python train.py --hidden_act="gelu" --qk_norm=false --init="normal" --beta2=0.99 --max_grad_norm=1.0 --decay_fraction=1.0 --batch_tokens=65536
Each number is 500 + 50 x the weight over its row's rms, rounded and kept within 0 to 999. Layers, rows and columns count from 0. Numbers have three digits each. The size before them is the row's rms in percent of the matrix's.

# layer 2 attention output, 224x256, rms 0.119, rows 0-213, columns 128-191
103:554551433522563555385363531515548465426503416447491446503529560510568444516542431561512429523515519532537537572537520440635481521474524588484453482475504494552502454353487495525374563475551540
098:486454488531562603392568434513548521566509495424396490504520508447479486489514507521602472512483566470571453507522505427470456545454423543578573552557459462532391572526538347435516565492570493
097:502554531506480603520472526419434623495572477512506487538469555547527486544445523558420508457542519528484546505511479542487550418479399506551511632470556562500517414505592448541358392501463463
099:519526431393445579471476508543430546495501567500503464461551572597411585451496370475561498512536559439490549472588580547476491463357525507419453550530514486483412421519364540516495600564345458
093:538501496508419399501496543467444494669551512462416564453547481560539564579502519561587619459495518504435508543469432542519445482558464528510566521527499561538524488475488463625426471443492506
097:585507505495547418377424565517433549464378463487454478479507374504509593468485617560552500533432536456538524575593544487621422582460515565582429435476565524499604568481499542387576417521554422
097:514568530485447555476503510510567479421577564450465480643534522536562536469482492460437568613484544513447530447580486525413462457474339459545501472466550521553476402501534406479495426539542526
106:406478364556464438525530499370510661474553464391435507559513499510506527490507464490493411552478511509560573434530562450469601464478546478434500582552484518462431509571434465523578487501476470
095:569529563606422468515542539363542508532507599585583533532418503472443481522548507464476550442521549520478492470541522473504571569590494549566546448337465479552514534512477516526523530524490581
105:542478408558630567491438465492461502417476501559515506447516527559502475557543498630429398434549508343479484522553564493496516445556553483551477498487515450494481440530401626541465545568588437
095:592423495509518489607459542553458557468504515482470399517537493435456428558463492526564481436463497536493553557457550600458499449455469502524456519520448553514532587544608587617535407448541498
103:512522586525522541577499525431452517584414486483486501538469421410488485474568409441501569564516469489422482434530506489423498544454434424486516528467573573444390447547470462536491517453502465
106:456541592520461429527508495397562489415397555410513534530469595443430555514551469503483502414483503421476496542531514402571502453484435529492478542339551459462546478496584456469565483524539562
088:496503521432528483549523583470590361453436529588521506556506508585468435414535560416418544503532535513478428506465403466427453541640427453513423405385621457520480599605493489591555536458461447
094:502547473574448623444551493454459468489510496660503519536468552670572514435387492569484453481461511557438458462489524409519521529440612571406499497497564494503448525457503472542494476475572490
094:491506418469473400470554476577507497497472462634517496545471586415404450416442602579487563503481430593500335552574427541472552576519507527406495445521538507471509373460502498631595489469580573
109:461448444519456452474552544477479588501501458505509489465498456500484505487468518439506434473601477512471439480584602538458516520497531470436504447472436503553450460474464522526621631500404326
099:565526536414526536556607449496541528549560502534565477543455469475433483434407328487604504501544450449359459525558504507509464603424525515538518521488477512502509518494573542445562485486469484
102:502515421515460522533477609510460489530555450598494522583590454508489500503568466459508457499415482560567459513463543520438509467521468510435571536511482511540547486525464465574463547468473527
100:513536462367587503530462498582469429484429507475571507604476490474607456460525513534658501487502552471517632530545463480430551486501448478473502548497536460450578514572484417532430488496516583
101:514510541462365433524477491447533443508507572493457560522541518541452537511478492496522487588469499525488335553434492503455431626556467521498537575362521511472546439474426505423489591541419488
098:522462420419454494602529473623487430583498460484521467532427438634456508400475530509501536470429435487487646475501542559361478461648481541430509459501513505470476501579525488504587403508488508
092:497570559568532617445466499609487433514553438502428452569453506484553494579519548439439501618462470548431565498517516533581496488564474442498530578432534445482522477376572536533437445584499490
102:476471533421472522530444569392513572447501526476430437551436579570552494522460531499575525451487470528536631493521531467481505508455472520533472560513557402501460596364421477523566495507511441
111:516528546418616585484491420459409560507382585462493589529468485447500451445453433596573512537582578482604435506505488482477509568529518427576522466552487436486496553546416549472441506521427545
093:569422491523572504468610409451489505481555592518408553471485518589545622475390568527597499532520481477612513428589508512439519474511545614494433455504513417471552494485454462462449564495527359
101:487479487499501457481400513436497535498444560457519486535581496514598517456451618590411469489471488521518603550530475514558510405641532621513408419535530499522599422413526441462456569497539476
105:491505596550478535448488489475385505485502489544526504616627580495447473483475564605469469503434473400499415539551457559507520465464538499542589550464577500464550424608532578461439375527552496
096:520569550504514481501579509548423612474432538459491461453482492536614510354580513583518546492519526532445538544564546520496501475574569529489514498507471432565519472551592577466595421525526476
103:417354514398578522455420563567408489502551592537469513369445585569464493528474582456460540528546566496585510424441530460410523613539541537466511591526532514406379491592479548482525502501364488
090:438552545555528586588540553496507530531535563443654475545528458531462499466507548490510553553521532418569568479501542421439479526538587473377481514501488411546547419448534453402499550515475541
103:484489543572531506455447552583523398378445481486437500590552565475504518493420534446545588479380510591382546490573490591470354555566521452492594499503541449558390488482530484435603453426490508
099:488557456552487518533485538464516487445529474447436512562472425504610499500456481438516423535459471591487628527468465577465462554611439458466566570470634512489555581506492572499483411495540501
094:566578524508538534458474501504535572556410527459604448456452500501555419509464566451483532456485353446537570485474401503465399538506518529507496538470480597514443473485475579545551543545501490
104:448504441564472409354541498532400513584538422496606501502451404540579474524525412532586465469464481399489563418473522518425506429605457623553540530592429532574482589486493501576441502421542419
096:500399470487571490495493496579565472533516535559485455380495587439492586499531523528510568431514486509472512489460470413571493494446499532509466589416539589396441610594538471384515549463444417
091:576568550512609586586547525363514444457541475588477434567506483429494454455570527491452518482586637516479474580621504420445497434445401555511555516522482586558486506516507440617586535405514520
110:527472586592452452511563569488462480558491452442501521624455495555486482552495513480492475500424579490474487491528449548661470619603499499485609550560536466488518630477539542432460484537534462
096:476445646572392593495478431460631396563563516397523423592485497463497443498468432469547471521568493461515449440494477408542535457518520485524554507462414569599432455514565431431482528453396589
102:573475655476488502447559528576484392444500474479520506601466402542474446398499487475451513620576550477491585496450531619525620571521336429463518486572509487511506627480500518505520461457435416
096:545546569564508413493495564372508488414541613511451468420431507376565539543510513529351598515505495489496529538410580490479490558560516444475518515463475432513452552470526435433517546417443548
083:470483455482486542479573418470430497512495552566480512479423528495455483421515567543511512525544537510519280567520600495515494433532552615581558562461464469469666548512454622471570543466541545
120:451598502513477504536430481529487552577390397594503549585481492408411577437567494388551562380405412445631497471527543422435428372490488532580402407505513533501536564383406620512423529490563456
091:498473486390492520437495431483530533394533508437477587453517437621584480413504488474523489476533446457477418427533493546466524550500442474539488562509573379497492517471513518459426413669511598
109:543547558481526514589492463518623485462424569406484470511416531535553563520470401501558446521621482513502496444400545461552561473447464507425611473533449559475609547574465496369524563521546580
096:581531560573596455437409506548453585419503535506460497551509568507504469500488502471487504630453499518550633608478477490531484448511489424456563389476538470504534493374530515485323476448476544
094:488444409485468542633543598481400571437439473449525482514575476586542448639504541516440549471477524500599477490446430422454552483473503492485481538507556461458485475418582559565595534518502487
108:488494463439551538538416558409503429500480430517482522483389516448451489489613557509420476576421459576532430574542602526551549517406501544435446554476424469502593611373364629463557592472504583
105:599519534535517471523547546474472525478517527560482503505518594436515583525557522511452417453567512420437466479438469623521574470640441538548550485476516465448568478490502443540524519539532629
105:444465474574489448460413494496454366615581531485507566498522442486482453522461462487571468484512472349503504499556466408499478518608505480524512462512567498431441494534512505479379591451488455
090:478478478392536560538493572506450511560497613557551491496498500616577597434475503537504559466475473548460442518412457502425434443503567487497390593504441476449501400529554560499431406493487526
110:465532483496545590457440546560485500538406466383452410422490545528489434561549579426395524462466544519569624556432468507608427503589532570555501544481339484525471525425397463431556513322460480
093:418414440479483436416474565377534538496506535488438549574474501429496577532505567538522423496516575475544530682517503500466483495615523481470529413541539520561492510507400523418484410565418667
089:499550506487502485466416420433603493481484595418502533544630508639581488471546458463551514491576392513571618489520500570501516408491443634661509500514520430585497499451552501485464501407509496
096:527486516507466589462501446515511497530391412469572453465595415568583470452481545454473438499538487514477554491543552483519495502570611453541401508519502438565467514465485544604537613523484426
102:434510504384571514504551445584461512514489570454514532459408570500541522503431443472572440447497426524514519563517511469569554578414458477566475591485540430580585512463511608528584432523477486
115:624506540625463509505434533503501527486444446459502421457431489488439529575482438583523580591520547485539518600561465482564478345503526531563630517555549462582462430435542482584500440465524615
100:548490578533524487501564415464445572555567483516490422500529455391457426513524460469431441501437429438553583405434436510472497560542516462552584474529488427470467477505469540574588540484519420
098:468495409405597487366424414525471452626558434448506525532402465475550555432477496558429551396430533462457548483506466492506481566489476344571402517451591476526554451517376527405533390517460491
095:491510524489486411493519546599383611503384498526481475492563501465563498581562414508507359489491574508456509394514459599537522408500545518494570436599473478528494518560616562472545614555473406
105:472543369550420490624503482542452383468553461536637463579507450591537563495422562420463442553493515429480480422490568488427483429602596447436363490523433558492512447665435556573459373457540621
105:466502439447483555425514552411531474424562485515484462545593550517428461421598506591391590466612555607444408475514402396464590484489469464356579502541537500442384484398619537494505477464537469
093:513476507454470559549407449404429396419548512512556434515461558575469464490456489489481544447454422433426455488566545569555605490405423394553462481523480591472476457477440632462456517501529564
096:495604562344504472586507472529566447576574474479508537473445574592566465453532469497356474364525417490472452526543631387559468514521450552541421506559412536567551594495571466553654522573526483
107:519558511637429427492512484571468495415486436484498500571501426461460543478460535428497551562444513550554577416566433551601476562476582481624524377427474478500542396577519540531487506450508427
097:464439510459487503530382465456498551521447430573600443468545457532460672560499460476522478442493468629482553457487640434405428558572502549564563492553448638547470537424547482498541519511546581
102:423520454513519548469516418408510605521553489542485536469451492396556437498452508537495574538593546494451440477489532477516466531455541516473480468510417572508545470476485512442536600630524444
106:487465596480537443464583451447475431422557538423531584600528620519429556466504513503527488611540513482408473555532643486472511567382640594528427588426476672565542532498485558542473515539464536
099:505637596560527552402437535521416511422598510580552451508479622630528472510526563548432596474555531545456468449470590582557453485503518394525469540516537362463471462445522490421426432485554461
100:462534613542568551480477407437580526496519528533475586457515484479432504566420514549482461559522486509555486540521572537548434603609521561478564519419443549447469434527588469461508517540494465
095:464497557543520558414491411473441500571535444506573477482531468547517582508630499566465604517562485531444408481554482587456535475525514516593478401546651501635544489447603500533503476583496502
099:542491485469484545467521552490440449509564531505534482516565624459395449506563581524474494460430516438502551513451514457476516581532406504506415443595593628442421555458558512459473462514576556
100:448473509492414492513570461637428430515399405446529462513528460512500525429470497516440368448376539532453453458511451517419525511535533376481473509472363488457595503478440540642522536573411434
100:438464498522552519537449387527514361503539351539497567418441532523498597538532458457458554553469460515463558503443540473635451497472570452492505458511524523520461543432489488455467484471572421
105:455409570520485501628467549505506478490517593486510449399584440583536507550438466468584564516579522546499531487408441553613493494489547473491429506553409385546555521483521392353461538490497615
104:391431461515539527545454466449457623438590527467528548497546532447436432390434451500567494533502559553532486421499594500501501495414534411429479448550374478482431500436493480395500520418516445
105:445463540489543450442616525511491500492493547426532527547429525545419514509418566456461460539486482528460583553481522416483455431505505572658577513583506606598429509401411548476443440408543493
090:456485416490521480513509522472493405612557530511502490440418539445493472553506523528552497469534582526516450443519520435436378573468497532503430624518492398518486556478326457518479493603612509
109:588429448523498588433527507489519625462486557482445502501467451499444581480414504541517477584374482611567510457498601389488583549470407431567450481547474408563544577498500493666497480435446446
102:503489521500509477482456481479473548660396521517489427514510410545510481367561536583448588463587492467577347523552426504349573506497560519588501551516472560488570533547577517600531504539476566
106:510574544394452457461586442546545434425444482545462495442492460424481513473489461503536505498424451542419562452552412548440446447521560581492532501434454593415354513449514531478434502474510399
101:489486468481538518447582585596466567534412436568499422578445581507542478371624391534473430457583479468427526503592426464608487534518519371513553394521522471490481520485558583578531525535465536
102:571532536645432408506573545486559589520440462549445521439464519523475537536441532475455534515521479411570449443516514475474518470561484410580512423413439396418459367509537535401454586500526433
104:391562563564446399496457503523468589534475534531478576399548510474531488417521532538525425521524547464477430445530603514483540416587568515440421503525413375444573514528432487478532516568556488
096:504449554414444441523465589467583527538476588565544439515516570511392442544541596518444536488526431411612491481604584395504427486522382552537507500568483482402461446434471496382547555567501546
100:598469521450559511473585474596486543522446492643509501418477516522569411481392528512531462530509531545460426485388534606541472585558522503546473598530558545529593575458614420431495513514473516
103:487476458472577513491544365509529431492517480544544481515496520403548556551426496500551421508535510354447495351604465483547523512524491531534472402482426440476411505481553521535528484569500468
102:434446477478447567424552411481472457526350452514530476474490527619502504501557576498477418515517480506458452478501519485505458418530490487385483438534450329569461459469491483498535449589515564
109:516613449512435383429528524449536478476531484453508511469574499456437525580459370481485475555438433471457482455605392475424499459540535548493559522468372532463348450436449486415510441529458547
102:515470458466472559400423457440425565583545552450575481468351496576458481465526542646515552475545575494500476606431493541461462355425562555426433510514567448534535475452542600573505479483487565
102:542483573593544589479537410387368477551547492383469527517516436515460465461524492524471626518532611569417453413462573451424559533515541502607414528541493574560384542547519396517533503504503551
093:499615487466531514512478495507564463517397576470574444567451460370532494525543591547414503588382606520539527622368496445484446548514526558479513576479429578469564520460515512495468572494603544
088:536479537451463637613507515451622509452388551478478496519540518439378419502569510478531628497519567564530422550540418482491490495447419445494516519430523476537500456493444519497443525534532573
093:442523464527556583441487484470552379551356447507450477495536448471603524580462463500510580494524499490466464536508457568597486406474650656481505574462406506450487595513587587476529494433530431
098:522527428559482512418450539534489547468526531532409500591580442430444650558499536514519438538491470500482437584492503501547526491510669517519474503486498656404473448634496481474494410411399537
091:524454405410576428468479548526498503618617480537528581439468577506423522528533424577454530464382459554518517535417644430555562445487511544481549467551664499455517479520457455543438530533421452
094:472464518446587457410482355570491464465508531569481536503482507652519517640462573449435571539419483466474496467492512572507413519597601503597463559517600451606499521451547457497507468525439533
104:615522491457507523500547519470565490461474494513571556498523444576559500428513465546579349518519502465515508418570489660384490434579512440512441439435373572555498432489454469475469457525457541
098:609420473527507460513585596404535582522645485490595512445552527548466512518523402580399548514523557548568532474551436475501484508597472499545498501562590394578583484490532452559518461458552603
099:567531456488550550455484452449407512584508517497526537571481470446548401621522444550433503456429557479466489535458498498435559387506540455488516555431439489530507444452547514633365419579617420
097:479449430509520523505462566551568531536601453518507516481398465570528636551476534497467441496593477618443478536410390448691484554541529472391603520605530512534465453549404495554513456499517473
106:476387579523492493615570378588533373486510486447538540550571530561435437445413550337527464403475506511475458507491458550459520472542526466532527450461464510486454550472510490554442459474456510
095:496473522590541554460471448465533560520586431476468518449552572395430484582607422553431510561502518502488337411473476424488527516397448450530538450545449437532484490475534549587473469439416517
094:495568515511371449437538452490406517646550396620592550468416514564495489443509577591413538558662579509483492541480528542436415519444524538380495467453354461554402581459512498534471533501441418
098:455439529538580489463498417432552634433425436408574493500515383458473394504465484460507496470489524496524591494529628523518478535525472520497453458547597570468306474567484551500591489527544398
098:543464504447576459563512470409576442430579530471432508538502523471578463458499554551469445539589449473524388517470544405404532488431484544551457498561566540533511510473510517455622427530604523
099:411486437470502602525488472519473477450626447505537553508499536582459602565452524496540419484505606562418528486530552481510536504537584548574525590435518639561486531432375479674489404468587447
101:532583564510442551554545543489551553450463533487510480564436436545451462452531492544413488626418424477437458498531593447442510505509428448459518328425495633494594585606526650586514412507509521
092:563556536483495561561391559426483542500562504365463400501506540475453479503589408495462488586463447487452530448476422605378495448508529519418437401473584532485490431573583579496529509520523535
108:551414457416520541538463517546411427440664417567498443472467547491538564530584535532433536404506414456411585448527644502487535477534480551557504523492593465433568552448519526516445503651390559
104:565542514403536541496536459530455467437404473483516542500429455552558417566550504475527431561481517470470492432469525532500586571469479540530535399593457517439528511389591459479375694491511515
103:561520587502458559520508420498388516544437512538473476396545447515481545606501528494554577477548459467508429524523469471457523460576550424543471638384545360363496470473468431473449528548436596
107:581520556549507468530493504476487529517482529443456557517481538557456448454398544492526449435503377503406469547534594495398469551369465566556455544452478628544557551500527497408446419490550492
110:490519413496462506389505575454599527541430507519497562407348513490515627645532506443536398384387422515506557515513583467496499477602501444530567604390431521453519583502501464569441487519502469
105:480565541468421491499559493474525506566483505476573410500409528506562561567537543485559454492474504441410525625400423525500440606485479499578560580527461413483493518480626465582396523435509354
100:566557450527510571516634485432455535336408484547536496373599460512536458534495473552517388673459511600572448469476520658485581566426466481493523504519423421503479557425494490384515553527526552
099:526539449431464489403510497551500463593519576508536460451555450504562603658505540481502510463561486509550487506405458454546424528461543605484580418581492546459541483635551529583476447539437568
094:390426479553468504460544536478509426447506521504449521468505371506503443461509438434487399514457510470494398601446433547460594473489481459481528523447509527535382549480543436502597454438478452
097:489389543533478499450527493474593543476365555490437551522621469536572548412423400534447470600600481401530513493571461554512500644493529426535494543465629507493469575504422555505536429603453538
093:452562516507516511458454445536558444479498622408488533506529417508491512565463532438435473503556489475368620528555530542538354493632603574529471555539525462532439456545536560534537528487582602
107:562584509490389472572604485559455521563530460492512419539602526547441493471519427520680443590472558441488510490477467464506387519404525494453528450604487458502507515573564445479441556501535539
092:403513437478490580485548518418535420411578534471447549547513519592466448544529680513493506524427559394474499462437508493455550555633402495465477620617555592487424533449563526484569475478507429
098:504488579517458565500399415584460368502495428598585572510535423543491530543527483446635509403628538450475461505414473451478432444664515600435389470481417572477470547437552389590506537516516485
113:572437387477438466540523553443462602503471544498440454459430400548468432436460434492577505482506483517493531605465438484456476665521398562563492494458522486459591455405554568602406602480492484
093:465511652501550474515570438528522449499578498516570495498539400427544521550395377540589474453545578470573420535522458459394510513425463498580455475521558507520573509393515436487516566449551500
092:450458470537461423498490548457487661562602525465503515483453460546472504571524479486575514545541436464554528442445530553401508545468452614552479442377565474514498429527557448436483483505479595
095:508319470542462474487523501465575572396454485651454496531510592480597495472520561454463504478410592566471478607537525665496522591554551466540473597577485462496548447487475433429465508461358438
097:436548592508470446550483645671499410511531503564455534563443429482476566422476509574456489471499469503443443537525512470500542567572470505510428396495433429391591487495541496374500406527502452
093:520468437521530585538449478572572520393452476363569484573506505423594404455542475465512570414560528572476486479458562550678469464504590507519546466499433519445509490478506439391417570428486560
099:505492466563487543482500519401582417484513478424478587451455480525464636514545475499520421480478505524503570487478469559529650501498422441513547496583464552538565511556539445421434493419364571
101:422600437536463477512354558543461485490483602518490585597502582480543451451557443373405505479483522442508516511405479510639519546576483521441494412474511430440561513386434471442402558455567508
111:533447394560546583475476508536507498460539546620423551503518591461526512551490571457564490557523463608569486453513560553416561465535479487555547446487557551531551486542529498464478515593483518
106:470472478521524595648362582507507517513540437617495430456587439588476511545494429507465523470516482557421548425410424429488476537605576452488471386540413447502562424526521488557477589617539551
116:500503651538563444514450525603574484575518455451490467556557481472455494523346472494421539548502458535392476546523515546450465546526431417574472493402494526524583410404502480450401536524596451
096:543529374519321450530576496502558478547449506447468590523530500533517490423551522584562523455517520454495472504598412432465466398433510540478550525472451467462579426423415550527434508416521470
107:548554639499430559537516448516494464556588484514454513542438591526609510481494488367383503471595437516475514452497497411533540523504453497493616497583546502491454434550526606541470423509463545
090:477424331506471478541473496421494490609437603431422487518580351595459518549484495523577537505490439496645518455532502536472493515563581491475520594342443532515424508489429520542416555473498463
104:585567655411526446519524442476551427514421529492444570501558465560583537452522509520502526439451504458465601565483583486612590510426464477484405440406582464429526518503556559388607499483480510
098:424487527451504449483523515454578504451464457618401513529425502538496650519412458601556588452505527636559474498652502482514443462497475479412466539492406616570436489455489473498504564473564574
093:507492492546534508509431532452454518424472527599404585482477562498353489536490505482560545611472508407515588553607602424472417497530567468510578461398546507522417540501470389359438504492536564
103:401506472468537486461481458495518450611623420588423517547387552476471533544575424477472592538593534547479502454540493418471475631481396472567629523495552472435500594473529397530405520452457562
097:437375550601454473461570424561454597503503583475524528508482482565517551507527386503445515559581562433523537463544498473430512436579593497512465469425475512572394527554466481505504638603480398
094:512447478467529646507494479431488543484449533533484572504592479446426397545444487456505536407629446489508420333474475349499530514520590417525459451461513437551424506526500518577549474556372494
106:545549628554538507492482499487472546552494414517447514532447496479474504556526569499441512481624514495549453608448396463565493515452464421487636578377479436472544538433468462648552520566459407
092:411526386410539371478456596502459591589580571524442549422482609468451484518503467399574424455417416472503539477572522509585572554592475524493534532514469502468397493482462475424498439518486469
102:450537456505583445453474455506591466404581493494629529542443500545487513452531545387537514490540477375538490486474467530535458532484480428382533421655545517409479640525447574417587553452466557
101:500544589456628505532539577379412469512463554571564572465587420526470438538552542486564481521472463486523464555526431584378391557489498438521454586423607467480542423470495489467396455595589566
106:556484430469474530503547525552535470607541460528409439504552660543408466522495524520561356420417498473454510534391550454455510518466480496459460648572413535483454560540508441503648429435560514
095:475432591454594531390458497463602366494549469580452507385469458484550525557480522521377512529535529475549486474519447493476468567588549571419493368529533548526452541517443528560481490485494493
094:431533420530476536441492471539470469579386430634566504476484519437559535545518430454388549466524519476546515489502533586539359425490477506506488514481517569538559521462483575439531527469426469
110:408494436489639434425531646392508577450538582527529459466515586543569425559563541549444505442492494568578483480489522418498450485490520579613523455534547552575430553461493466473570566568517435
100:503562580450327382620488615542583501458480488495520474503554567515480519524489441514474624470593458516525569546579581533486495545432470568516439405468477446577549445490503512512456522526405445
098:523484593499498513452516464538499369380529552557511453449590519464521471515374455503520434521478391530529443540441482528551465533457424482505479567430385504539504486434503531486596531433501531
099:551414519518511593506487534555446500462495470409463406431489498458512496545470400494648468517459520706464426425464522544487513444534529450639494524515424444438493543512530427487639507482465565
103:455601453505557452489533521493446439570499529519431421408462486491455457490605537519559550554427442436485629474563574452520420502486480556488448439509462412465450618541489507513540549583518442
105:577510377491450387449652556524530501478517609445461556479438492581491564572432599490615376503535408501485587540478567531507425463532547544517493522480457556470528437421442530531528363409469491
102:499574510490434445469499452522449503362403546450527481532548580517592479424481568481558515465614434511514509363535510491563503455326610585413509449519526466491467560535526476528540563510516528
115:472552481479509468491516411408467559483519531529514466498420463503530501545518385478504481444492527509524444524370475437552616508423465542414562554473474485457544519501439674507438465425549535
101:587501601488504416536413501514537542571465484523535554555473521528464451503461525621514525542502429460601537453510590487490521433517463511537540498521357519445475497586442491410421567439540436
106:540538426483496523558512420575467437493651476492506444405482425553509406515445535462484479451537604573497442481471444412557519450398458523526407546591445478496525498479497369663481565570504508
093:558436552454463493553438495581457451451501480619541543485562442464588508449473452485520496494488563556405478415536457535555381528485630443505511432465447428541588601624515574490589596513482395
099:576547513561485460438504525564505437458521482529495471518533536616446635491500461468406388466552524521518610480556550495531606514444455506427416415564546484505538532493485527563619480541521497
109:539406575519472486408510528582499471478541362537487457513516460520544600451392486434515440455513570597429465539559575539621527476512605368548515581504430580504477469452454488598427407429556408
096:504529459434594485408487440395449562525496514554502530465550478448577536497426415530432406342486477534540461508556540489389494603442502460431420528399549489541549524528552458595510541533591396
095:507488450526493545486482460553581555464528469448446508498492595506556527518530422477568582520511454450495591356501588469435475524423424432426535444554497497559496404533579378565515480524557486
102:545495371486571500492477516492462491604496553434555435570545445472604402425445498505661470550509554555564555428534443479452499572533486512545463456488613621442511514520531565615450516536492495
101:500596522512569554381590500453601607515396504490520605453476460481505443440599542459462441511442522310565606549534405506464444460509529491563438565579503525519412602538498551436527495641557526
111:453437540478419460563531479508563473364476525560536511569439513460565483540584478421493442451537603512389479409509443620473517610610445446387490635466430484532543398442433486414503557509529494
104:534427424609382397476518504472456460491446478526487615495433534420555460456517539503503499548458587507449541617495514424529520513463437529505486430508475326500528535494548515471416581471466414
108:524459411512505474496559554521467573580439528570497470347482589442440455460599487526498426448449523557459409459595537555462483478453587418501501627502592435527397480499446591440625486476451394
107:478409512521363449477366446627501510468487508515583528511525545510486513487430400661575492515482455444549498384465467501452578561441576403454541572549461590394511513488518464560420523417529468
111:479439538520498452572458513518534485470490480495543516437521550580426477574494500452493543488395575542514583570525448542452562572544498410497480498488518506407565483510442459439475547468495457
095:528568531485497486532554419474461417351456606511540474545500620600535528453471456495553500409491346494514592503491540510598564451527419604479471484566425495528520482557485501618636445557405504
104:495565561477530569495531402487489554471526496533639429488506484508553590506369527520634427459549393498412571560459472500540468333403598482462592467454485540579464495409544569542558522422528602
093:546495540386601468603582558397437483448501519543461402538585518486512492488587477630543482596458464492540449492461489460487545435562453516456450541492451551393544485464465437421509526470481597
089:601394405479486496539479532485525433599470437459480550464563480445536574506446475451545520488482539498597441378498503481575447531400452401526566560455472473407430509461492521583556563494414548
102:513416512417583591543465476553491478483575468424519505531518447490516504567555493408487531522472517458496583503393513506559545526563590484436440564555490455524445367512412553443479582467457519
102:529490515517539569486357579421548515514493444438428536535587391518505576587539458439391659445426571505509642575535494360560502531485500474460462420591465489521519550560447526527389450505560573
094:541521414478372432528495436632515506583472516417406494546550454536476570470568524510503581527420494480418385441540563609407536522543480499577494467574461407568487434549510483457586565562476530
102:486408443487527509463495502502432506454498470461388438483540501483455461487461470524513511449554420580574504446568566480453414452475506519518531600486631546478574468545506573621386549462513603
102:463529530469360509546548467486557531511522568556433534578558539469593534481492467445494640545480504489582596509539412459345457503420531470542503467392557455536539496479465550437531413607463494
100:486483529467495620606409405511538346560585547467505411521560523526389579534536525423455611501526523527583525444454536542486447531362498557471510536547528497453476526479520497567610536481524514
094:557557369534472465451455482598474452408489408630530467401528525394469531456546476506323552539442471506486397525424502505610474504450530553575510521504552483460583500485453502494411569531471470
106:533470551444511521509516445414517578481468554470494556409468599491450420495504536491492436448488499535437423584585468490557474526479519426525538619550495488448446572477506474453570525449462451
092:466549540505469531507440402449597560567430626458483583521529563489510509386495448511466534482502361517603378520593460496414491536488412473519566507488481598338493477531449569472531446540498448
093:511575529486465572487504547513541470470542578505531486623488546555532463476534549543604532482384496421466448584505403545609563436534472503501591362513510502521505563587444516471599461511475617
100:514442527491463513480482447521469450503600383590570494484453445461523559577515514527458489533502574411488569407501426530536435477548558483539482418441526447546479485523419553618385506526487519
100:519494558528418447515568427471485515514511433605530527502550410444504477573528484512487500570484461545537413524531538545433516567502540634591519556426449569397513542475593517580520587535423436
086:574527452457434519558467502501524469387509466433444427553476564434496591571519561576570520519416439472525547476366412558505535517449410466567504478582498472517472475346443497487408448493458513
096:520511413520458580427526540454535573459497473487504538481555436421385547490570399573455432538432439432597496517527471552563485470482452526401476488501484497411426416469468519509481457447517624
106:482480456509526607546596442521386545434510508518485538607515561498610448531514461507429479566511445399520448530424392426589544556426455482574555469562527464575558572455559473624423467519501398
099:479564410514494599510492590542582555535457568466397468420573442467432442430485520478409490509500403433470525407463483441539483453498468423461514543509534575416444482499518477594594482456517452
094:461520469505549621503529403458467460438540503448511502559396509548525373535507547565496565434550488515553401526438486543498512502573501477439468480485459436493618559378554508425463531484500493
111:599508436339483429458484440568415426487424482468472462537540410517538518475543430499585583477461468478344535461526454473466489385403505520538466533443541553496505473488504482444541526532575417
100:531601519580442469524416576478538477445542486553549383524506420464583612443459505471506409443566518359471483484456417428522543391543352590488558378632461503580573551537547506463508452444529525
099:541455510475466359558608537562481445539500557562502513570418524481382500441564500511517505424463559479515448550504475500408487505530448507456519503502387533476565543536416482512576437544465531
094:570413563429418546480481604467546503466493439513511495549554579482589475506541511546449494480513557629480581496559542476529487477599433522511476500519438511511453482476483490632578349479425460
106:463465540483474506525462457505494444567467560461578531470498383514528475434573422463379595454485413381504508483638483538523411501455537503579518483470437436485424445580474547494546382476419482
109:425545470527490408535457484533480578445534570434552547541552569553466394499415501542606495538472564497531469415500621578465490587412567470461369405476535614514392538584360477476468526522533538
093:544450487528469505451524531453461494472551494409560407511467564574532444605544514472602545532450513497443497462483619597451501551580575557470541530360469364584465456569531572396515475550551457
102:493463602569461556484452522392492540581506481641535538507473409520567387485544414505402476451440487487472627492533527513536624415472617529415609463478386475528468619560560456434494409465568448
101:397506514497565564490460407439530530481575548446418431495532519405531413387463402527519470525560493482562510451440516414556426399459541524496429539488489605511495572415507462395534567548445582
093:514357488495573449502596504449529520595427411452461503516439512557524462424463502484431468494593502486465585494554538444436525631601510557526506427505463410500608459504562572454604558500493540
103:537488560487417507484458563547493520461577521470527503573544484436459439481569527569476433494476557499491546473578524532597607632486470484444596383557527545441525432655513503536468487534381488
101:409468544584505469424537588394455593457462534497532576573552478516495395442537507565472324527500450487596599542501530541540542479462522428585530478525539586520509563519442493415431534462420621
093:481498573605476398439533487548532512454491563576426504493511608434463514541519466617465415594529444539528407526530474501520421486606363497419487422577386425462602460572517513546550509470420411
099:493542446475484448445555509498544460430466517552512475480490534519423591504479519489531452473508479369413468541598552504486358578436428389533474569464540456466540585488445576467459433487488476
098:530519523558489494399396522619471529521352538695593539473372547404504487400469462483397477533503511484472432474436570592548424556493483442488519442462451492380548418437533521372511591499454492
098:536492560509490524504503538506520581473455491450562531392469422570566450533558438488464466452416477418520476374481421512524476525477513482552492597636586448442382466421490509428534564388533562
085:550459523445520502513532475462496532504616695493517608487541435595618473490588409562580428564544557426526432467449458557498488504529433474493399495459529435556517503492540485430454577561503550
100:528555510496526502552467510555514539536506528446536541562517540520556562544460535579477423612526542455484506560414523585461515510523448544518421436566492586373526529416447529453586492379506497
107:500503608519457589540555487518462605584538557529487547580447557468479525491464513417575506447518452574468354550489502533497500446478553505557480445497484577533551493487547413381501477483514482
103:430559600548426459557541585502504463508462462511487516507585344423487473682491521559564469525529480473443538597498427518477484417538487582381523502428496499550547419608474520562519628541516584
092:457487457477536519511461375555555427453457525466482528482457478403558422489479477406627507514538457444553509441410479515461450454589562567510612620430502554507454469519535432520526478403479485